python train.py --bias="all" --schedule="wsd" --decay_fraction=0.899
Each number is 500 + 25 x the weight over its row's rms, rounded and kept within 0 to 999. Layers, rows and columns count from 0. Numbers have three digits each. The size before them is the row's rms in percent of the matrix's.

# q: layer 10 attention query, 128x96, rms 0.164, rows 37-63, columns 0-95
# k: layer 10 attention key, 128x96, rms 0.175, rows 37-63, columns 0-95
# v: layer 10 attention value, 128x96, rms 0.288, rows 32-36, columns 0-95
# o: layer 10 attention output (transposed), 128x96, rms 0.25, rows 32-36, columns 0-95
q37 103:454499498520509507524479503503539500507526528506468531483492535486465485481502510482529547504499490497484456567456498502561489507497461541504476561500470484475500488534464486469534475522477503536502492457498488540501494477523479522490506517452527529521510477529488493483475493476482517514
k37 096:513526515515533532530507481456511512494508526528461501548473522525460457502482482462500497492560471492522455519510488484525534512512482534493514498470482463487525486542468490490500486548468527509501529490550449496492509479518513506519465497535499470519521492482461514492465495489471530475
q38 095:524486526483475485469512464511548499523477502515516463512468472519476516463499475502476486503521505504500468483487498495552488552555495478508522509485486512525487540489517504495459427485512465494517503499501518512521488518453522504481531509464494467540494495471493535510523424489512540505
k38 095:504533501486491479472518518511488514512493561462484506529468516491531471496521511512450500467502541483496491502510477520506518511507505504524505490518477489494518505496523558527521498456475516537555527467551535481530479502475466516497529484490485520579482498498480518555488532490519526524
q39 086:490475503512524476481482519521539483510529514483462514497493468515509535470501476479497523468485488489518497522495516525523497514541542477509476462468496463494510547466477484499523499477518480511474514516512551484493496542568454466520512510532517488519547529513480463507513548478537462474
k39 091:516460525525517494489511493504541523508532465508496468541499497483479560484518494487520502498497494529495512455478475491500516477488526508524457529492502518453513445473543496494464491545494524475524476532526475450510498547503498459523546526511509506539512488541460488507496486483532531497
q40 095:471487464465503531530477465505517452502503459501472500505500455492497495541533456454485519492511486488504482491570466518530480506490531506517523499480487495526502478505502503520447496498479438545513506508519527480512528518535506478485502521497489453511534517501483495474490506522499437535
k40 092:478496485517515488537500489507507483505495504513452441500536440486491522529505487456443490487525547499492519463511500497452472506490494530506504519505494510507521546501543503545530529481509466518532505523525471524511522495521488473505525517520494514502515525523476557501533487437536491506
q41 101:479497470487440475528511478509502517524482507516530501450519530460534462483456491540537539519510492513452501520525517507545514533526477530513489486463577520498507529474507508497539482509503521454521450517500510491508514495530528468508484480500509497528518462511504502491502478501519518481
k41 105:485503488483479470541484487487481468461493507500516459525478515485502450492517493494538518518481494517493482482486507482543526533460538519525464471463543480528470481483498495512514491519466517469574488528502517505518522503515494535510494434505531474509516446514502478478515469483527540500
q42 086:510516475474488494480488472482486469499480475506513480535509515513521514500503498452511522521507446527559496536428490467498540499482515547514527487527541534476553576517511509519485488497484497503546475495529489529524473513468507486521498488477503486531508502528498464500527479509487490504
k42 094:498478521458487483501481458517489486477487498454548525516495464518513516488503469452469514527555469511497504482478465512466466522553559465518505487508517499516522473520472494505518487513491455504502494524486488514545500479475496487502538465510474478539498490480560488491513482477524460491
q43 103:556482510453477503533470519485534555536502513495512526534496466490512448482487506502504481500496512505491518498468500462485532497508499470512521458499435485501535504463509509499476477507513498540436463558500488495499477504526535481501468518491493521538498515477502500537496515555505487486
k43 095:528504524491488480502461532466492523502501500503459541520514501482504494468515484558496478507505492499483477537491510505447495501484512448479495509513449461505494541514511469466498489458440484495474468548472522514519487507493499488504525508504483488546508506477501557464488549556479504503
q44 097:495490515496487489454506581499491484507505518483489476528495489528524500514509470521501517504532537440503513530534510475487506525506526524490463530530518480464478498507513535536447486492490473464473465480452485461498517524482448469483536499488511521500496481493472484537530498532462485496
k44 095:543486506486476477472502523570471487494495495450496473510483486495541495517472505481456508509531513466506502489512507494468462519511501514469476527531543478485513535488546503557441479489513545493490430499485496487505492530478510521497502488501519506530511527509479454501523501524523530481
q45 094:527485528493508498521549493498501516463483513530505503509521493559475489540536456490493498466506521453543491458492453502520506457503506497506470539512513513507461475477482478536513478525481495493491520513539516524486505555486477484521435488500500441477504515496489518485498488554476509501
k45 087:455506508522523458514530500518505472467444538515505492531476498493458473530499498490485510470475509485481513502543518469552497481547518443473528511538516485472486504510516496501510527499490535471499467495504501557506496561465499476505480503477510490525479529480486528434486494508504513495
q46 099:510472488469535499512483476459457576510477472462457482486505479479498524470528475503460475496509495483509515495501481503489511491545462537494499506533508509493493503516508531512477521512510509532533498493544523478483562520511500456476507492500523486527512499491519520524498468464570483541
k46 097:488513532483526468523465498532533563499498482482420502486484533501490502490511526497496520478492485510500499478499477482476478487487504516492523472526531530470496545514466502493463563495503491545491489535505509522471521473496490503498486505510495438536493541510503471514491497508549495564
q47 104:490452497487509531534523536524532457566510503494458519524498496493517509469459502484498479517513457545464480518485464488444506541513503522504478506502523482464478475473475463499522474474502459473510513490534539527497472515534521516472478527546492489518513496486497506486477531524495499526
k47 101:508499483517479531493522552482493492470541526479499469525459507511520510480539490521464507527540512454461514451474501468503505456454532518539524515486463499476506519512484463488463473517495464468476545528510481536519511504546523500497492510485478483531544516503497509482527530480520503499
q48 098:503527527485500524466488496496539531493511480507474472510510449484543543521540498556509534470505456504488492509522520581507518514499523508501519478513482521505474484502491497502512483483519527500454527494521497506509533461525451460444468518489507514442512501539499513525500518518497514506
k48 100:514475526498458511475484461507532525522513512526487523499490455471513516491508501507473513449479532518486507511522530527447442492506524520511489517493499537487474517520492516483466495506525508548501496476503504522446490493513468496484498489498507544462500513551498540485442519469528563490
q49 092:538511483468494508470500490488499542505466483490497494448468476506493509490501542456516471488525496514510501503498469522483495527522495486428478528522497512475469520550490528501525557458533503481511500497514544537514470492494467498451494474479492482508488458547508493496483501481563520489
k49 089:492474468460478492455478478469509557512485443499488476465488474507479476462514492481466505479518482518473538531504473524498521490512543484479537496471517498491491502539481492498541472464527522475531517537543495509491522482466507538478461507522500469470519482500511521522493510502563478501
q50 083:485517476542508528519495502537515515487507526571529510472510528518495517481494514467484468515500475490524501563478476479501465533511474527508490482485492511499493513522491520530512464500521562496502525527510492459481482500477475483486522516531540499483511483499511525526512480484433422497
k50 083:494491502541509532517541487503496472488522502510511508486479454491471520530494513474494512477488494544494523568512536492502488475482517486516458468524496468473521490467509521528464489488550550536480498553530475509493501447462486469487534513531521477516541479493493471528522506489499462518
q51 088:508448506490488510513540483449488478480485520550502483495490497473485444486557475526526495508511528509472529516480512518514487509493527480498462496487526492507534518552473480498478482456515505506488513448497525442549454503479507482494526522532518474513493499484472507547497454481513508500
k51 086:506497483536466502523520478519464486532534493501495489505457508457449494479532504507486473463517486537457491522479481482488455476467489481500472494505569485534509496478481509496553495506483507530523485490497504469511479563486489497445548518513495503499520513513478459529507463523492474486
q52 102:502516511486483508502509512454503529527509516460525481427517550494474521503472519494489440481460517539496474535481479524489520496487543487492481498455504497517498517469502497480485511555494476506516464515403480503531504498484500542536489522498498489480507487506492511497470502537498508485
k52 102:509542453480472495498498489461472504552471504465513519466522506510461508488477504528495504454483538494494487501475480539479530507503541471492491496490509489547516476472506509497523568502487566458485515501421477475519501485528514513520489492516486512492511466491456523490491496529503499489
q53 095:514467465487525512481504513495503556506435492485511493507480466533475527495474510510467513457480499516501476450520501511468506418511469507520490459480491474517504509478465507496493465497503473526499520499483528486521476516510561444537488518505505501507481540530511522495491535478490467522
k53 098:514519507532467534487489502502476495536482484507521530513490505494496556529515516508512536523494507531506504469539500537543526531504480488520467541492475519475499541544490513474533527453484479500494495516464516531485476498512538468490524535479526482552481490544548498454472493504543514494
q54 091:446498503499486503531528534532530463520496526454523540499526506532493476488499465494515503505491454505478526506460492482460459470474504513484479529482473465486486546501514547481468488490546495542501460520486505532521483510472519504546485487510522483550529466482508479499501531468502530504
k54 096:479470447492501510495484519515474466560514481487553496504483538513518514481478489467495514510527471473515500553471482541491525504526546509476488504465463459527480540507496525531516508496487497478483533550477472525459513507483530490513522512513545527538516507474507509470541482511492511477
q55 100:491481440525510520500541478533507510482504519476511493488477449486500503521493391512486491513522479528561519481472535487517527496481489482460511462554520458514522484497498484504512488529502484503510480512484495508496466486500486494481484467535501543461497487516493503485547509520507508503
k55 103:497490480510500481502540513555543530491534513511511495473500470505495514516537440502516551482500476512485474517451522521541501491530487497443479509494487516529477549502529493500537515482520492513494494451467498531497495498504489464484507481480471509517520501526492436531500557480528509470
q56 109:512511492519470492558477507487523468533484503494488460494533448531504494506488507492463473502458552498522478461496511515517531533510476473507521469513521503534458482476506517524444509511510535511476472522517526511493522486512528520505451479473529495456506521477526501533500519547487468543
k56 098:508541494519518455516505477514490475510451494534503495495479474506518455513508504509515497493478565473531466511492537517493488489515532509484514507540530517469418542460528442509462533482518481510503473495491504469537503483490505499523508526478518545497503532466501480481471494479508483517
q57 098:510521508451542478534509476504503499530541506498509506462557506470479529475469487539503513498497516490522496520536525491475471488504509524489522469528525469531521505546480480503537491505495481485485466512513528521495482440511455457510485542463494517486501510478461525498531499546545504535
k57 090:513486520496512502545484516512502472500534509493509505462521496485460456503481468492474490500531495495511487511512470503494466452431516442497543523510500539518520487528531528496544529483501534503516498554538496540466492489492505506519475465434481539501485510478507480486516487516515529470
q58 096:498512549473488469521499545522479455495492453573513497517472480483524484517515513507509502506503487506501509556475506496481549498507464529487480546497477474524459513548500507473492492519549512505522498497432503530499477537503520486529504493539491524474497487527490465484475487473524495476
k58 094:538512512485528490495462512493483489487492468461523508504483505469480494515508542475511475492513514469525481523498516452479508502501497514488482493497503470509470518485460520437491446487530536475505560494482542504496529521502498507489518552530507524467567476563523478504516520512491518466
q59 098:503494511510504502499506503524494453517531510617475510483484495485544476519476488531524521495508538496463481524470504530519516488502526493488484509466527491522519479482538464495486491508464504520507546480520498468501503485504511490505506435501518475551493469507519523557528515494485501503
k59 097:491499459522515502529510477487538484497484564515454486497508480490467487479473529496531466507486551488474470519504475513505450499486510511546478507483549499506490477514528491501488467525534501496517510498521527518501500503517506475506491478532498427561454505506511513536552513467504477472
q60 097:470499484462501515454494506505456465489490491474539539457444544476510474490511527514466501521495517500502493523442453506541527485530471512488494484476554520494479520475509513490453478493524487491506485502553500520463490515501495515464446523525487521510489496516523471465493520483518486514
k60 092:492523484479509519526456479519549494490487461495517478471429476517516509482462503545533508498538524480546480465495499487539482539538503504557531480510489473509462492471508506503462483481483496478507509510544497541490500509480513497495504429532481490501500483490520512460524492507497467498
q61 103:509525494517448508533514488479481457504442540445511537480517537511481490477504485495510537510486535487482503497486459500500502520521507533521531473467519495558533486557535486487525501496482481471531466475507530469508505494528554492481524513478496503504497496503513510520510519489486530437
k61 101:497522491530436487467532452493485470491519487487483513510495527512512467492491493483516534505527523523493498472432486472523504536466505536532544489476506497557494478519514499527509482510446496475506482541514513493546522475486527544499505485502484523451511478508512479513496475516474518450
q62 096:528523495489506475472528520477472502497437521481466446460494487487468512527549520488488486494480495495470520519554510447470492511446521543517523506517509529517488523500504481498535485555485499543516473515518546462485516510488492507475505484498492458501506529491479483488533465518468504515
k62 095:495509517454455488480539499523483504490509516487549463469499500493446525535499490465474515485492519480472523473499528483464493524523548483442518487511481528537542470513489488517493504518498461512520468509536575504474488481524472537513492511494514478530485472485457474490483503517481493503
q63 090:498474503523500515460492535460470486486509513536509461514508510521446480521494538507516492569485482501498484449511517458507489513485488500498536497477515480561489532477471546549525517488507467499514465487504467474508503484489504492478471513501470510533521504502483523529530475513481544558
k63 090:506466532554480496452505511494492500476520515503509470450532541534499452514482547501512464535463498476462470465533494448513476505482510507492513457528481489483509526470481527518517513521494481500520511493494514459506458474490495436474524504494504457524518483479519514525486472514520511514
v32 070:501438522557459505488488494503531453492491499473513508475492507525493539520491526485441488494538507529474468501532499542525500500504472509474522475468483451532517492491502531503492454501493509505529493498509493509506515550495509473492469501479496547502499515516555472523443479505512459473
o32 073:509482502536539538506486508510452508468511496512500497474490531486544502511486486501514481493478526461497493547567502480480554481455474520498488550495530507518480481481482514475511515516513489500477485498511482471474491519492470569542532474545540488499507494482470516498492463498515541541
v33 075:539533484487511480498512488489515525509472481444506517487488494486467477497499545481522544492542528505487453462493497494487485484507521493511487447538487466510510525480472515484517492506530520490482507523518533477466459499505462517545551548495503495499512528466522445487446482482532502528
o33 077:487495512513505533476510549498500501486514524527493498553524528515494501518477527521505474537492509503505538478476514501458467484465519505517536488497535529476507497510488458524505528531485454483481490505517493502487484525482537525571481499496482469477485555476495549538535514542448528496
v34 067:479489530501488505522504485512466484504531483498517502457535479484449507505494503519518481532501490438497516493489508496509493495486497521486541557525464462451477522492493437464521499507506486502526516459530508472501519515481466526559525469480511529500538517467500532505446509498533521472
o34 067:503472494469495513463495494505528532496461482518538505467515505532490508508511525488523567488452495493499519522520474484482537518498538447477493510471495491464559478525495556517479492459531485519486488475494516472477500540529532502521501513506481443479456526517515508515538507528501478500
v35 082:480517505497493429527520500482521508503489485472503514518483450483499458451488526460463507512522491530491539462519510501498500504465492525529492505493503539513518497499486566501467506508466480515514494545493461465571492468504513527517454553544496481487490480502495522506498514493494484480
o35 084:527483504533499490507453500495488505477557512518535532482510525474492524516508477521559498478535499522485510498489508496545465524500470496436494505531490523513496560512501483482493515510560482546532509456492478543475503495510520457497510477491498551521531491482479493515495533538513487518
v36 056:466479506501495517487494487526467506451533491441468518519465509516460492503522502487511542563494506499546492467533531536479512524544495451477528458526539485462498504469528500478477477516502520526518529547507520500492505488482510473495490459502499502493466455504483473466507484510493491523
o36 064:517502476533526489521528470490508481503499537541528506517555505477483501449517514461496480472472525438511483487547498471507498500522480507548484512467480490538508471508498479477541516501465521510505515550483516529491480574480547491469493491461483492504489490502477464509528524497507508512